config.yaml
n_layer: 9
vocab_size: 16384
activation: "tanh_gelu"
norm: "layernorm"
norm_place: "pre"
positions: "learned"
qk_norm: false
init: "normal"
init_std_qkv: 0.0171
init_std_o: 0.00402
beta2: 0.95
weight_decay: 0.19
lr_head: 0.00809
final_lr_fraction: 0.0
Each number is 200 + 20 x the weight over the matrix's rms, rounded and kept within 0 to 999. Layers, rows and columns count from 0.

# up: layer 2 MLP up, 1280x320, rms 0.0599, rows 239-281, columns 80-159
# down: layer 2 MLP down (transposed), 1280x320, rms 0.042, rows 239-280, columns 80-159
up239,216,199,192,202,216,206,195,209,202,190,196,181,226,195,208,202,207,213,199,205,171,198,216,198,209,206,189,220,193,169,181,206,215,223,190,209,231,197,219,214,191,210,187,207,193,190,190,174,176,159,158,209,187,196,175,187,205,197,177,193,197,225,169,187,205,225,215,206,226,216,217,194,211,192,212,174,171,258,196,203
down239,184,192,197,188,204,202,191,202,216,205,191,205,218,191,194,202,190,188,198,204,198,216,217,194,196,213,196,197,186,206,210,220,187,208,199,194,200,197,199,201,187,196,206,182,204,205,198,203,204,213,195,191,194,208,208,188,217,205,199,169,198,198,190,204,210,198,204,215,210,201,209,207,206,188,184,212,226,186,196,199
up240,199,233,196,184,202,155,187,190,208,180,196,199,211,221,225,168,187,213,194,211,224,235,196,177,229,258,180,225,210,224,206,217,216,214,228,208,222,215,225,235,186,201,208,224,190,195,208,173,224,191,201,182,212,188,189,195,232,191,151,195,204,237,146,176,229,250,197,198,163,222,203,205,191,197,213,166,194,238,196,190
down240,260,211,174,225,197,192,186,199,250,236,222,206,166,255,186,188,175,171,179,212,184,193,198,192,250,153,121,211,208,215,258,220,183,223,287,235,204,165,191,201,258,155,242,162,189,206,225,247,237,191,218,193,128,206,228,200,140,227,197,245,236,183,221,180,212,208,200,236,186,216,256,179,220,229,177,175,167,245,193,190
up241,220,197,192,211,236,163,189,202,234,198,215,196,183,213,251,204,203,230,203,225,212,205,184,228,224,158,187,192,199,200,162,191,217,229,202,144,206,190,239,165,171,194,170,215,177,210,168,207,223,164,213,192,201,216,222,183,224,236,175,254,184,215,180,189,175,194,229,171,213,230,191,249,226,216,219,234,165,204,186,197
down241,203,238,198,214,190,209,200,198,212,187,209,169,220,219,213,186,201,212,195,214,207,206,168,220,200,189,183,196,200,188,191,206,220,217,220,219,188,182,204,147,181,200,206,182,204,201,240,224,199,210,216,209,185,200,197,214,229,224,238,224,218,173,200,192,207,228,208,202,222,211,215,200,200,178,219,192,163,170,206,221
up242,207,219,202,197,241,234,203,206,251,204,216,195,183,176,229,208,194,228,209,198,224,267,203,207,240,211,220,207,190,180,230,198,245,212,214,200,235,220,236,195,158,184,230,194,167,182,196,149,225,161,216,144,210,226,186,205,240,196,181,275,196,225,140,168,186,230,199,218,181,209,197,198,191,175,177,183,160,204,177,206
down242,178,199,188,208,227,195,212,221,209,224,243,203,210,196,225,209,167,191,183,184,177,256,173,204,180,166,232,211,213,173,178,197,146,209,220,172,216,229,191,197,168,224,152,256,190,162,179,191,170,231,213,210,247,201,198,171,234,214,133,211,192,234,137,258,176,194,201,201,237,220,158,221,219,200,216,208,179,187,197,179
up243,200,207,198,193,202,203,202,199,206,203,202,193,203,202,200,199,204,198,205,206,197,201,196,203,205,204,197,204,208,200,201,200,205,202,206,204,195,200,200,196,200,202,200,198,192,198,196,196,196,202,189,196,193,195,200,203,201,202,194,198,197,203,200,199,198,197,202,201,196,201,197,206,195,192,201,201,202,202,196,202
down243,199,196,202,200,198,200,198,198,201,201,203,200,201,199,201,200,198,199,200,197,199,202,202,200,200,199,200,203,197,198,201,198,201,201,200,203,202,200,203,199,198,199,202,202,200,201,199,204,200,201,204,202,203,199,201,201,201,200,201,199,199,196,199,199,200,197,199,198,204,196,199,201,198,203,198,202,202,199,202,201
up244,189,219,192,181,189,173,200,199,220,182,219,189,208,211,206,173,194,230,196,182,216,212,191,154,241,201,190,250,212,257,222,217,187,210,197,167,239,226,230,233,194,196,220,209,165,183,198,202,237,192,193,189,179,198,172,207,199,183,197,237,189,238,190,171,203,237,192,176,191,206,186,198,200,210,182,169,169,256,187,154
down244,205,227,204,222,204,212,196,207,182,199,218,198,180,219,183,204,194,204,158,225,214,188,206,178,201,194,194,168,214,206,214,207,204,220,171,222,187,212,206,220,197,229,205,180,177,188,209,208,216,200,175,203,184,231,203,211,222,217,228,240,204,174,209,172,200,178,185,200,206,207,202,206,221,206,193,203,176,217,200,189
up245,190,265,209,225,210,189,189,213,187,177,222,241,194,194,200,220,180,219,195,165,188,186,184,235,205,183,202,179,221,228,139,211,199,189,269,191,180,180,195,234,246,255,214,216,217,180,188,229,179,247,221,209,174,240,201,209,158,192,168,170,230,209,176,209,171,211,193,198,236,171,218,156,198,198,191,210,197,219,169,162
down245,180,224,187,210,199,199,198,210,183,177,190,217,206,212,214,221,226,172,192,207,207,211,165,234,198,167,198,179,201,190,211,190,218,202,192,201,203,197,199,198,215,216,204,227,198,176,199,192,205,196,237,213,240,176,204,189,185,185,185,191,219,186,178,219,179,203,213,207,195,177,184,208,197,194,192,203,220,202,197,195
up246,212,204,199,188,238,179,189,199,217,207,223,215,218,201,235,188,172,200,187,218,211,222,191,175,217,231,174,257,198,198,176,202,211,190,209,198,213,201,204,186,167,195,215,212,188,177,210,170,244,191,187,179,193,222,137,209,236,194,164,223,190,252,171,179,214,230,197,207,199,224,218,207,193,195,211,170,186,229,189,208
down246,187,177,180,189,238,216,160,185,243,178,251,161,190,246,177,229,129,216,188,180,181,175,224,240,184,172,133,201,207,298,252,205,218,177,169,181,185,234,217,161,175,182,223,225,181,145,207,124,196,174,240,213,168,157,231,252,172,249,199,219,216,178,230,218,137,156,198,233,205,203,186,169,186,219,230,212,165,193,220,219
up247,201,200,201,197,203,205,200,205,197,199,200,194,196,202,198,196,192,202,196,208,200,203,196,200,203,203,200,198,208,195,201,198,197,196,203,204,201,192,202,197,201,202,201,194,195,198,198,201,200,197,201,197,196,191,194,197,206,202,197,205,200,202,198,206,203,207,198,196,198,202,201,197,193,197,209,200,200,190,200,195
down247,202,202,202,202,200,199,198,200,200,199,200,201,202,199,202,199,202,199,201,197,202,198,199,201,198,199,204,200,198,200,198,200,200,198,200,202,195,204,197,201,197,201,200,202,199,202,199,200,200,200,199,199,203,198,201,198,197,200,201,198,200,199,202,197,200,197,199,203,198,200,201,201,201,201,197,204,197,202,200,200
up248,209,259,203,226,220,197,180,175,197,183,166,128,201,191,228,217,207,247,199,156,223,193,211,236,206,252,195,207,204,204,222,210,212,196,230,187,216,217,257,217,211,197,190,234,200,210,201,176,181,147,244,219,222,155,229,229,211,232,132,183,182,206,161,169,218,217,212,202,225,172,164,188,221,225,216,150,238,183,194,218
down248,202,214,209,193,270,186,225,217,184,182,202,223,217,196,209,185,202,207,203,217,232,207,212,223,153,176,197,198,183,246,221,197,189,193,188,177,163,222,202,194,189,197,166,187,239,194,138,200,217,180,215,163,227,179,178,200,201,196,150,235,235,206,190,179,203,198,215,157,216,183,195,181,176,174,205,207,206,213,199,197
up249,202,199,184,210,215,165,194,201,220,191,198,158,162,150,196,204,206,218,173,197,240,236,194,208,255,230,220,226,219,136,241,201,180,212,223,204,226,221,241,224,153,206,233,220,173,200,219,191,204,175,195,182,199,213,195,235,221,226,166,213,186,220,202,177,201,219,215,210,170,183,211,249,210,192,192,196,217,213,182,198
down249,200,192,205,192,202,172,208,183,239,169,205,193,149,205,221,212,213,244,164,161,197,168,201,177,254,136,198,194,199,208,138,200,209,234,201,165,236,196,192,171,178,181,211,212,193,131,202,137,236,199,236,234,225,184,207,162,219,208,174,214,160,207,169,197,207,176,216,203,219,206,170,245,184,179,227,222,184,204,221,158
up250,209,240,193,202,252,183,185,198,225,174,197,173,214,183,252,196,173,207,204,193,225,220,194,211,218,198,161,228,216,205,223,195,202,221,210,204,238,213,202,206,208,186,212,213,178,184,203,167,261,201,236,196,207,214,185,233,219,154,197,193,174,222,186,210,197,234,198,210,190,214,214,255,173,154,192,158,161,218,203,190
down250,208,187,170,218,191,227,198,215,212,218,222,169,223,164,195,212,188,191,188,219,230,212,227,182,186,228,177,218,176,199,211,195,181,200,218,154,190,224,203,193,191,218,195,178,209,222,156,197,177,199,194,160,197,207,217,175,233,191,199,183,195,195,182,215,204,195,196,185,266,238,252,191,221,163,190,186,190,220,204,216
up251,200,221,203,159,168,222,198,199,186,177,181,208,205,211,161,166,205,211,198,157,167,164,212,258,195,236,220,194,208,227,181,212,187,184,242,199,178,192,212,223,220,230,200,216,184,193,184,198,201,163,222,248,220,219,198,204,188,142,212,221,190,232,194,176,192,195,236,187,255,171,214,221,195,195,192,210,199,210,221,163
down251,199,197,203,202,169,193,201,209,209,221,195,191,159,195,220,160,193,203,206,160,194,184,196,221,213,189,219,190,198,213,213,195,178,174,197,184,198,180,194,236,180,206,220,206,226,190,209,194,190,222,215,203,231,186,218,182,194,192,183,232,192,224,205,193,199,177,214,239,233,186,209,244,214,222,225,196,221,186,196,209
up252,213,206,181,206,186,174,208,196,196,183,198,204,218,168,201,167,160,211,194,195,240,200,187,158,250,198,162,234,220,211,212,211,193,233,210,215,229,209,229,210,170,205,202,214,168,176,221,166,211,177,194,171,229,212,187,205,208,158,155,233,186,248,178,198,231,230,212,199,197,187,196,211,188,190,174,168,161,242,203,166
down252,208,213,207,181,205,213,192,145,137,200,193,190,238,217,186,216,145,200,185,223,206,192,200,198,181,201,204,180,202,213,190,202,159,239,138,196,172,181,145,246,190,233,207,209,196,201,184,223,234,154,193,201,171,224,197,208,224,223,233,225,218,141,205,217,202,154,163,220,190,207,207,198,226,174,198,168,196,178,228,177
up253,202,195,192,205,203,177,218,200,230,186,183,167,174,169,222,195,175,229,197,200,212,287,176,216,234,200,220,195,194,156,238,206,223,221,201,201,209,212,221,180,183,210,208,214,201,216,219,163,211,156,219,163,189,218,195,219,225,200,185,242,186,221,163,170,197,205,208,203,174,219,208,211,194,178,191,190,185,198,194,199
down253,215,181,206,176,189,170,243,185,214,213,247,177,187,200,235,228,205,218,198,188,181,185,185,188,248,130,207,184,221,188,151,185,202,237,163,188,251,195,211,203,150,175,197,231,204,182,191,199,212,196,227,219,189,185,205,181,243,216,151,219,183,179,107,198,240,168,194,202,240,216,203,213,190,225,218,200,176,191,227,159
up254,219,205,175,212,191,201,210,195,225,195,196,209,184,191,187,182,156,190,204,208,202,217,195,173,234,202,197,219,216,200,224,210,153,238,215,219,219,208,209,204,181,189,201,206,129,198,200,172,211,164,166,175,232,210,205,214,231,162,161,230,170,225,186,170,245,251,197,222,198,204,226,227,197,202,187,179,179,228,199,167
down254,236,222,190,171,249,180,193,162,200,234,209,197,198,212,232,284,179,176,165,179,223,244,168,196,195,195,259,148,205,212,199,203,158,226,169,170,183,158,173,257,189,232,170,208,209,199,188,221,237,164,204,176,75,258,113,224,220,224,220,207,146,141,199,182,188,160,171,246,171,203,192,237,230,181,183,253,213,178,194,205
up255,213,236,195,202,218,194,207,209,244,154,218,223,162,215,230,190,228,216,197,226,211,280,151,194,243,202,211,210,196,174,215,193,229,193,256,180,214,229,215,144,200,185,180,245,206,149,224,190,202,159,230,166,180,250,213,208,197,207,128,181,195,215,194,214,198,215,250,211,214,186,164,200,208,198,161,198,180,208,198,142
down255,177,154,195,187,208,171,187,197,215,184,235,191,197,232,191,172,194,209,206,243,225,202,198,213,206,238,193,211,222,213,177,202,207,214,174,206,216,212,217,201,179,206,216,186,163,204,201,205,177,223,194,208,231,221,206,205,192,209,196,183,217,196,199,201,201,192,189,192,213,182,193,206,207,186,200,187,207,251,216,205
up256,199,202,204,198,197,193,201,199,206,200,196,202,194,197,198,203,202,200,195,195,192,197,196,202,197,202,201,198,202,194,201,199,204,200,203,200,196,199,199,205,201,204,206,197,203,202,199,202,199,208,199,193,200,201,202,202,194,197,202,202,199,199,200,205,204,201,205,199,197,200,199,206,198,201,202,205,198,204,207,199
down256,198,201,202,200,204,201,201,203,197,201,200,199,200,202,200,199,200,205,200,201,203,202,200,197,200,201,204,200,202,201,202,199,195,199,195,200,195,198,200,198,202,200,200,198,198,199,200,200,198,202,200,201,202,202,199,197,196,200,199,202,203,198,200,202,199,201,199,202,199,201,200,199,198,200,200,204,200,199,203,200
up257,192,181,196,178,211,187,211,179,187,173,225,142,199,160,209,228,196,300,178,174,214,242,216,232,206,222,132,214,182,237,241,202,215,192,193,203,198,211,217,184,206,184,268,230,214,148,196,215,193,168,207,140,254,188,193,265,237,236,201,189,181,193,192,230,222,198,193,187,170,191,186,239,199,169,221,166,187,201,200,189
down257,199,167,200,212,171,186,216,200,209,215,170,198,207,173,200,187,216,232,205,160,200,203,181,208,209,214,203,183,186,215,222,199,200,194,191,210,205,218,181,177,185,186,195,199,197,197,212,191,178,204,178,170,215,235,188,205,210,176,201,218,195,224,215,195,198,205,164,218,183,207,191,162,189,187,206,207,211,211,204,233
up258,200,191,193,198,221,167,215,199,187,179,218,209,211,234,205,183,194,219,193,213,182,222,207,168,246,178,165,221,227,157,194,201,194,229,214,208,197,231,210,237,180,182,225,243,205,198,189,189,186,191,177,205,186,209,155,185,221,143,185,208,195,225,171,191,180,240,196,188,200,196,193,254,184,203,196,164,188,210,201,189
down258,228,198,183,169,146,201,194,233,194,216,194,200,198,251,223,188,218,208,198,250,241,213,115,250,214,229,226,184,186,193,245,202,212,202,197,169,220,224,166,189,206,202,192,216,195,187,213,239,194,221,168,234,223,175,218,201,206,170,184,182,170,185,195,177,141,198,202,164,182,169,190,196,183,176,218,194,160,225,135,191
up259,189,176,191,228,224,220,201,197,260,165,186,162,206,232,199,255,162,234,187,181,231,219,190,192,223,223,227,228,210,195,211,194,182,194,207,217,200,217,238,233,137,172,251,227,145,163,220,159,203,192,217,195,239,178,178,230,248,212,207,195,194,231,231,193,230,186,199,229,225,217,220,199,195,168,179,233,232,192,195,236
down259,229,170,208,210,166,189,196,213,232,231,222,206,176,179,208,213,224,190,197,162,181,223,191,189,202,218,228,167,206,184,205,202,172,183,219,198,197,205,218,209,187,195,214,212,236,176,206,206,178,200,167,197,188,200,166,187,234,186,164,201,174,225,211,204,172,225,179,245,197,172,216,216,171,214,200,213,183,237,199,187
up260,226,228,185,189,205,171,195,209,214,187,211,206,209,191,211,186,189,254,189,191,183,239,181,174,237,194,172,219,207,189,218,204,217,212,211,182,239,236,218,205,197,186,235,211,203,201,215,160,220,139,184,173,162,196,181,213,215,137,194,208,203,226,163,207,199,247,199,198,199,202,193,194,202,168,234,188,178,222,189,153
down260,198,178,204,192,188,191,206,189,205,212,204,202,202,199,183,194,205,202,194,201,177,206,186,182,193,188,191,217,244,224,170,188,200,198,190,200,186,202,194,224,185,199,184,222,205,208,199,206,187,208,205,190,181,211,204,201,208,228,185,221,189,216,193,210,211,211,224,202,202,189,201,196,194,170,214,219,213,214,178,177
up261,200,208,197,196,202,196,203,196,199,203,201,200,200,201,202,201,205,195,199,194,200,198,200,198,197,199,190,204,202,195,204,199,196,200,198,198,199,195,205,200,194,213,208,198,205,193,193,205,196,200,199,196,197,203,198,206,198,201,206,198,193,202,196,202,197,205,210,200,198,202,200,197,200,192,206,199,199,201,197,195
down261,198,197,202,201,200,199,198,203,198,203,203,197,200,201,199,197,203,202,201,202,201,201,199,200,199,198,202,199,204,198,200,201,196,202,199,199,204,198,200,202,203,196,198,198,201,201,199,204,199,204,198,201,202,200,201,200,201,202,199,204,203,197,201,199,199,200,194,197,200,198,198,203,201,203,196,202,201,194,202,199
up262,198,266,191,196,244,153,208,208,221,158,211,224,218,199,209,183,184,187,193,218,228,209,185,204,232,255,190,215,215,186,212,217,188,208,234,194,195,224,225,213,201,200,227,214,183,206,218,188,271,202,216,219,235,208,221,189,238,179,149,208,191,229,143,173,225,221,206,189,233,180,207,216,189,199,219,124,225,238,183,195
down262,221,164,201,199,209,120,164,207,207,216,208,245,252,187,250,189,271,206,197,214,174,234,188,218,240,196,163,214,163,227,225,193,223,240,254,225,232,166,139,184,205,186,182,223,219,255,214,198,208,206,189,194,137,230,222,197,165,198,192,220,240,171,211,252,214,239,129,222,184,184,192,203,243,220,215,201,216,244,216,197
up263,225,216,185,211,189,216,195,203,234,154,212,201,222,193,212,181,204,224,182,218,197,244,186,202,222,223,182,260,197,207,226,214,191,190,204,206,246,234,220,235,148,212,205,203,179,171,217,181,192,178,218,203,172,241,194,238,190,193,191,216,192,231,182,177,192,238,207,220,203,198,173,201,189,185,207,187,156,228,206,175
down263,221,194,208,239,214,195,214,190,203,201,189,186,186,190,205,159,176,166,221,225,177,212,234,203,184,190,200,192,182,230,222,228,182,214,211,200,147,215,162,212,173,203,211,199,162,205,188,202,225,200,199,229,184,203,237,193,180,224,184,212,198,213,217,205,195,158,227,207,222,178,210,233,193,203,218,175,179,205,201,180
up264,205,205,194,193,200,206,202,201,198,194,210,194,209,201,200,197,199,199,195,194,196,203,196,195,201,199,199,192,202,201,197,200,204,205,200,199,200,200,199,203,196,206,201,201,194,196,196,200,200,195,202,202,211,200,193,205,208,204,196,200,199,198,203,204,195,204,196,195,200,201,195,199,189,198,203,191,211,199,196,198
down264,198,195,204,204,198,200,199,199,198,199,197,202,198,197,201,198,195,198,200,200,202,199,203,200,203,200,200,204,197,205,204,198,202,199,199,201,200,204,201,200,199,200,200,203,202,204,206,201,198,198,198,200,199,201,198,200,197,196,200,207,201,198,197,206,199,200,199,197,202,198,201,198,202,198,195,201,195,203,199,203
up265,214,228,202,190,207,235,205,202,180,187,192,209,198,222,182,200,212,214,198,222,196,207,204,208,194,221,215,185,205,219,210,211,231,194,204,215,231,226,226,215,226,194,204,178,195,213,190,206,218,191,161,177,202,183,213,207,206,208,234,237,204,195,193,195,233,209,209,187,162,174,175,205,196,189,180,171,229,211,203,172
down265,211,142,193,190,202,196,193,216,210,201,210,168,196,213,224,191,229,219,214,181,172,184,205,206,184,207,190,203,203,191,187,214,165,236,190,184,201,204,182,182,224,171,216,187,208,201,187,230,179,229,173,188,187,240,161,205,201,208,194,198,194,200,237,201,221,190,186,226,216,178,190,213,209,210,230,223,218,194,195,203
up266,200,209,196,195,201,200,199,200,200,202,200,197,199,199,198,200,202,195,196,193,197,198,196,200,198,199,195,202,202,200,200,204,208,197,201,205,194,207,196,201,199,202,196,200,201,197,197,199,199,195,193,194,202,202,204,205,201,199,203,198,193,202,208,200,205,198,197,201,193,206,208,206,202,196,198,195,200,208,201,202
down266,200,197,200,201,198,201,201,199,201,200,203,200,198,197,202,197,199,201,197,203,200,200,201,200,203,197,197,200,199,200,201,196,198,200,198,202,204,200,200,200,200,201,197,202,200,201,205,196,198,201,202,200,204,202,199,196,198,201,200,202,206,197,195,205,200,203,198,199,199,196,198,198,198,199,198,199,200,195,196,202
up267,198,242,197,196,213,203,209,192,231,189,194,196,178,170,191,201,172,202,191,175,211,283,189,202,215,208,193,209,201,147,232,205,223,208,198,192,197,194,216,181,171,186,195,196,150,205,214,174,261,188,191,166,218,232,185,213,229,214,161,231,184,227,162,181,220,256,199,216,174,216,228,186,195,185,185,173,191,179,193,194
down267,173,155,190,194,227,168,206,204,218,225,241,172,207,172,247,192,189,220,191,203,161,222,149,188,192,176,235,207,200,197,204,203,206,230,202,167,206,254,175,197,164,177,201,229,137,216,198,221,198,212,225,225,181,172,223,174,221,220,140,213,172,214,121,245,184,176,191,240,231,215,189,209,218,210,188,261,191,195,242,161
up268,228,199,200,176,224,209,198,208,228,202,216,182,168,234,207,207,202,192,195,199,229,196,174,188,205,183,191,210,204,233,193,198,203,207,188,151,208,195,228,179,188,211,213,245,165,192,204,204,239,217,189,202,167,219,212,189,206,198,161,187,172,209,178,189,169,189,192,194,250,203,192,246,204,217,192,200,176,207,190,170
down268,177,189,190,206,216,196,181,205,180,203,196,199,231,219,191,204,197,206,207,212,186,193,213,201,197,208,200,187,191,196,199,196,186,209,187,224,216,191,181,208,219,207,208,221,204,212,208,209,208,202,209,186,177,230,195,200,167,209,194,197,217,174,215,184,203,203,202,206,200,207,206,179,194,188,216,207,212,202,197,215
up269,200,205,196,198,202,200,203,200,200,198,205,193,214,203,197,193,200,198,192,204,187,204,203,203,203,204,198,199,205,195,207,197,198,198,199,205,200,198,201,199,200,202,197,199,202,194,201,199,199,198,198,202,198,205,197,201,207,204,194,204,194,196,199,198,204,208,204,201,203,203,205,189,201,196,202,192,207,201,200,195
down269,200,198,204,204,199,200,199,197,202,199,198,200,202,199,201,200,198,198,203,199,200,198,199,203,200,200,201,199,199,205,200,201,201,198,197,198,198,203,198,203,197,201,201,204,199,201,201,202,198,201,196,199,202,201,199,197,199,199,200,201,200,199,200,202,201,200,197,200,199,197,199,200,199,199,198,202,197,202,202,202
up270,195,191,195,195,212,196,210,197,196,199,201,197,199,200,203,194,194,202,197,203,207,206,196,202,201,210,196,192,205,193,196,195,206,198,199,197,200,183,200,201,199,201,201,199,189,191,197,207,202,201,203,200,196,199,197,201,204,198,189,199,198,198,194,199,205,195,202,196,199,198,196,195,185,195,209,196,197,188,192,192
down270,201,201,200,203,198,200,196,199,203,199,200,203,200,198,199,199,199,199,202,197,198,199,200,199,196,195,201,203,199,205,202,203,200,198,201,204,201,209,201,203,198,198,199,203,203,203,200,196,197,202,199,200,203,201,203,203,200,198,200,198,199,202,201,199,200,203,195,204,203,197,200,203,203,201,198,201,198,206,202,198
up271,207,219,192,205,217,190,182,208,208,179,197,217,220,173,172,186,172,180,185,218,198,235,210,195,230,225,183,217,221,198,214,206,208,223,196,194,200,192,219,196,200,207,205,203,215,186,202,171,215,165,202,180,240,249,220,189,213,199,153,207,179,219,175,185,227,236,210,207,148,188,231,237,186,217,196,154,159,232,186,203
down271,197,206,206,141,180,110,190,149,170,207,217,185,183,191,272,214,210,206,196,195,212,307,132,171,186,202,250,174,209,226,243,189,130,223,221,189,220,154,154,176,221,245,179,252,209,229,187,245,204,208,164,167,127,210,154,215,233,187,147,229,170,218,151,190,173,193,153,217,207,201,159,222,202,159,211,239,227,217,228,202
up272,205,238,185,218,201,169,212,200,208,188,188,205,215,163,221,205,171,207,192,181,178,265,173,189,223,234,199,204,191,196,232,209,231,198,204,204,212,223,238,201,207,201,194,206,176,215,213,160,216,188,191,201,164,203,207,216,247,197,195,223,207,241,168,199,243,241,197,209,192,198,190,180,201,179,203,145,202,227,190,174
down272,210,172,199,184,218,174,196,206,226,197,213,194,193,193,183,189,194,177,200,187,203,195,195,205,189,185,149,214,195,174,212,211,201,170,147,192,177,239,229,208,182,175,195,191,167,183,214,165,195,211,218,200,193,165,183,193,205,207,210,199,191,237,235,216,188,188,175,231,204,224,213,165,209,196,214,195,225,203,209,236
up273,203,279,185,189,203,195,203,207,214,199,215,203,200,175,207,184,202,188,197,207,213,262,203,221,214,223,193,197,206,196,208,211,225,212,211,203,223,200,251,207,186,182,208,195,195,220,222,171,209,189,184,228,210,242,175,221,232,205,189,243,191,245,156,189,199,233,204,197,207,159,225,200,174,184,198,190,159,216,196,183
down273,158,205,182,199,171,203,209,180,246,171,170,232,181,144,224,170,189,236,198,224,210,215,202,218,208,263,201,208,192,217,215,204,214,170,200,198,216,233,238,168,166,240,188,203,218,196,251,183,196,181,193,176,229,215,205,190,242,226,183,252,185,265,176,225,171,223,208,181,189,190,159,193,187,155,238,164,164,236,166,168
up274,203,195,183,216,223,204,217,205,193,144,219,170,172,210,206,213,217,219,174,213,168,204,207,204,231,194,203,210,209,183,209,206,208,181,189,235,241,232,226,207,213,195,156,209,183,140,204,181,218,190,190,153,204,219,196,191,197,212,224,220,163,202,191,203,192,212,224,232,218,187,209,209,210,203,161,198,207,235,188,183
down274,199,198,201,191,213,233,188,199,183,212,190,198,198,208,196,188,208,185,216,205,199,208,195,201,195,205,208,213,203,191,213,187,205,212,208,204,210,202,182,184,209,197,180,201,181,185,205,184,191,204,211,199,183,213,215,189,197,212,189,224,206,181,180,175,193,199,193,194,185,204,188,209,203,214,177,212,189,210,196,178
up275,200,208,200,196,201,205,202,198,205,204,200,194,199,200,201,198,199,198,200,193,200,198,199,199,201,200,195,206,195,206,199,201,195,196,204,195,200,203,202,201,193,197,200,200,208,203,196,196,193,198,187,202,200,201,197,202,202,195,201,198,202,201,203,194,193,201,198,194,192,199,200,209,201,192,195,200,205,208,200,199
down275,199,199,202,199,201,198,198,202,197,200,200,198,199,201,200,203,201,203,200,201,199,203,199,199,200,202,200,198,200,196,200,196,198,200,197,198,200,199,201,202,201,205,198,200,201,200,205,200,199,202,203,199,200,202,201,199,199,202,200,199,200,198,200,200,201,199,201,199,200,199,200,198,199,201,199,199,199,197,202,199
up276,233,207,196,229,209,188,173,213,236,202,235,209,227,175,180,180,197,222,197,203,213,227,185,219,202,204,183,221,196,243,207,204,201,174,240,132,204,185,195,198,178,230,200,206,214,190,226,201,232,193,195,173,209,189,212,208,214,215,146,210,206,223,207,202,192,171,181,170,221,232,212,206,186,212,228,215,199,242,193,200
down276,205,214,199,212,190,203,188,204,192,200,212,159,226,185,184,200,231,190,189,224,201,207,201,202,203,226,189,176,200,202,247,189,227,191,210,151,209,200,209,185,206,225,216,194,192,197,210,228,198,200,190,190,201,203,182,243,215,196,190,236,196,191,181,185,214,197,194,194,228,192,193,222,183,170,171,239,212,193,203,216
up277,187,187,192,202,203,117,189,168,213,183,211,159,185,191,215,220,154,257,201,210,231,259,173,225,233,178,209,191,201,212,225,191,180,220,207,181,176,222,227,200,195,236,156,219,170,234,206,182,205,193,191,152,175,229,231,209,261,210,181,211,178,189,170,173,202,197,194,218,185,184,202,225,189,115,189,238,189,207,200,178
down277,192,176,191,216,219,162,208,203,189,166,217,170,234,207,200,198,211,187,221,206,170,189,190,222,249,203,202,181,171,210,227,201,216,194,237,160,168,184,176,210,210,185,209,201,189,254,220,221,258,213,198,184,210,233,231,201,207,181,153,206,205,173,188,205,211,210,203,211,210,160,198,174,194,173,201,252,200,218,185,195
up278,191,223,198,198,221,249,191,210,215,216,208,191,212,190,245,148,190,254,209,174,187,245,201,174,182,207,191,188,191,267,218,214,233,213,184,215,183,239,261,185,205,185,219,224,174,222,229,186,205,202,190,173,209,199,218,204,211,222,188,236,161,205,146,191,228,208,164,214,205,194,196,158,183,192,183,186,218,229,209,197
down278,199,212,204,232,214,199,184,198,229,229,205,202,206,209,209,176,188,210,225,224,184,192,192,225,206,181,171,223,246,198,217,212,226,194,203,199,159,180,272,176,214,190,229,197,206,180,230,183,198,183,224,216,187,189,186,194,223,201,215,188,212,192,171,187,216,200,204,215,174,195,213,231,202,220,196,231,207,206,219,217
up279,201,201,197,203,200,196,201,199,195,197,195,201,199,203,198,207,201,203,192,197,196,197,199,196,201,196,193,201,202,199,204,201,204,205,204,202,201,209,200,203,197,199,207,204,212,193,196,200,203,204,193,199,202,196,205,199,191,204,199,199,200,204,195,194,199,200,197,197,196,205,203,203,202,195,196,206,196,208,200,206
down279,200,195,199,199,200,201,198,201,199,202,201,197,199,198,202,198,198,196,199,203,201,204,198,203,202,200,203,199,200,201,202,198,200,197,200,199,202,195,201,205,201,201,199,202,199,197,200,199,195,198,203,203,200,200,198,196,202,199,202,199,195,198,203,202,199,205,201,199,197,199,199,195,203,198,202,200,199,196,201,201
up280,188,212,181,180,183,191,229,206,211,187,222,229,203,207,192,196,172,243,186,203,215,208,199,193,204,207,191,209,222,238,196,218,218,181,202,154,210,228,182,175,207,222,171,217,210,188,189,227,222,154,212,220,188,199,186,212,201,174,221,222,194,207,219,211,234,179,188,184,189,230,199,196,212,199,255,153,184,204,206,176
down280,177,186,184,198,213,212,213,216,193,208,197,174,162,222,209,190,217,180,189,204,184,208,223,184,161,219,223,219,183,218,183,210,224,183,164,188,187,156,179,191,192,194,216,190,176,213,172,223,238,237,183,229,193,209,182,192,180,221,215,207,196,194,217,160,219,207,192,214,177,191,216,210,197,178,190,201,206,206,195,189
up281,178,199,196,191,233,207,187,205,247,164,183,222,161,214,210,172,206,202,207,166,182,255,219,186,213,210,160,208,215,189,172,208,239,190,217,176,189,216,248,189,217,185,214,245,202,220,207,204,207,160,203,213,185,170,180,221,190,225,163,194,211,223,186,199,213,232,200,204,224,198,183,172,203,194,207,149,173,203,185,208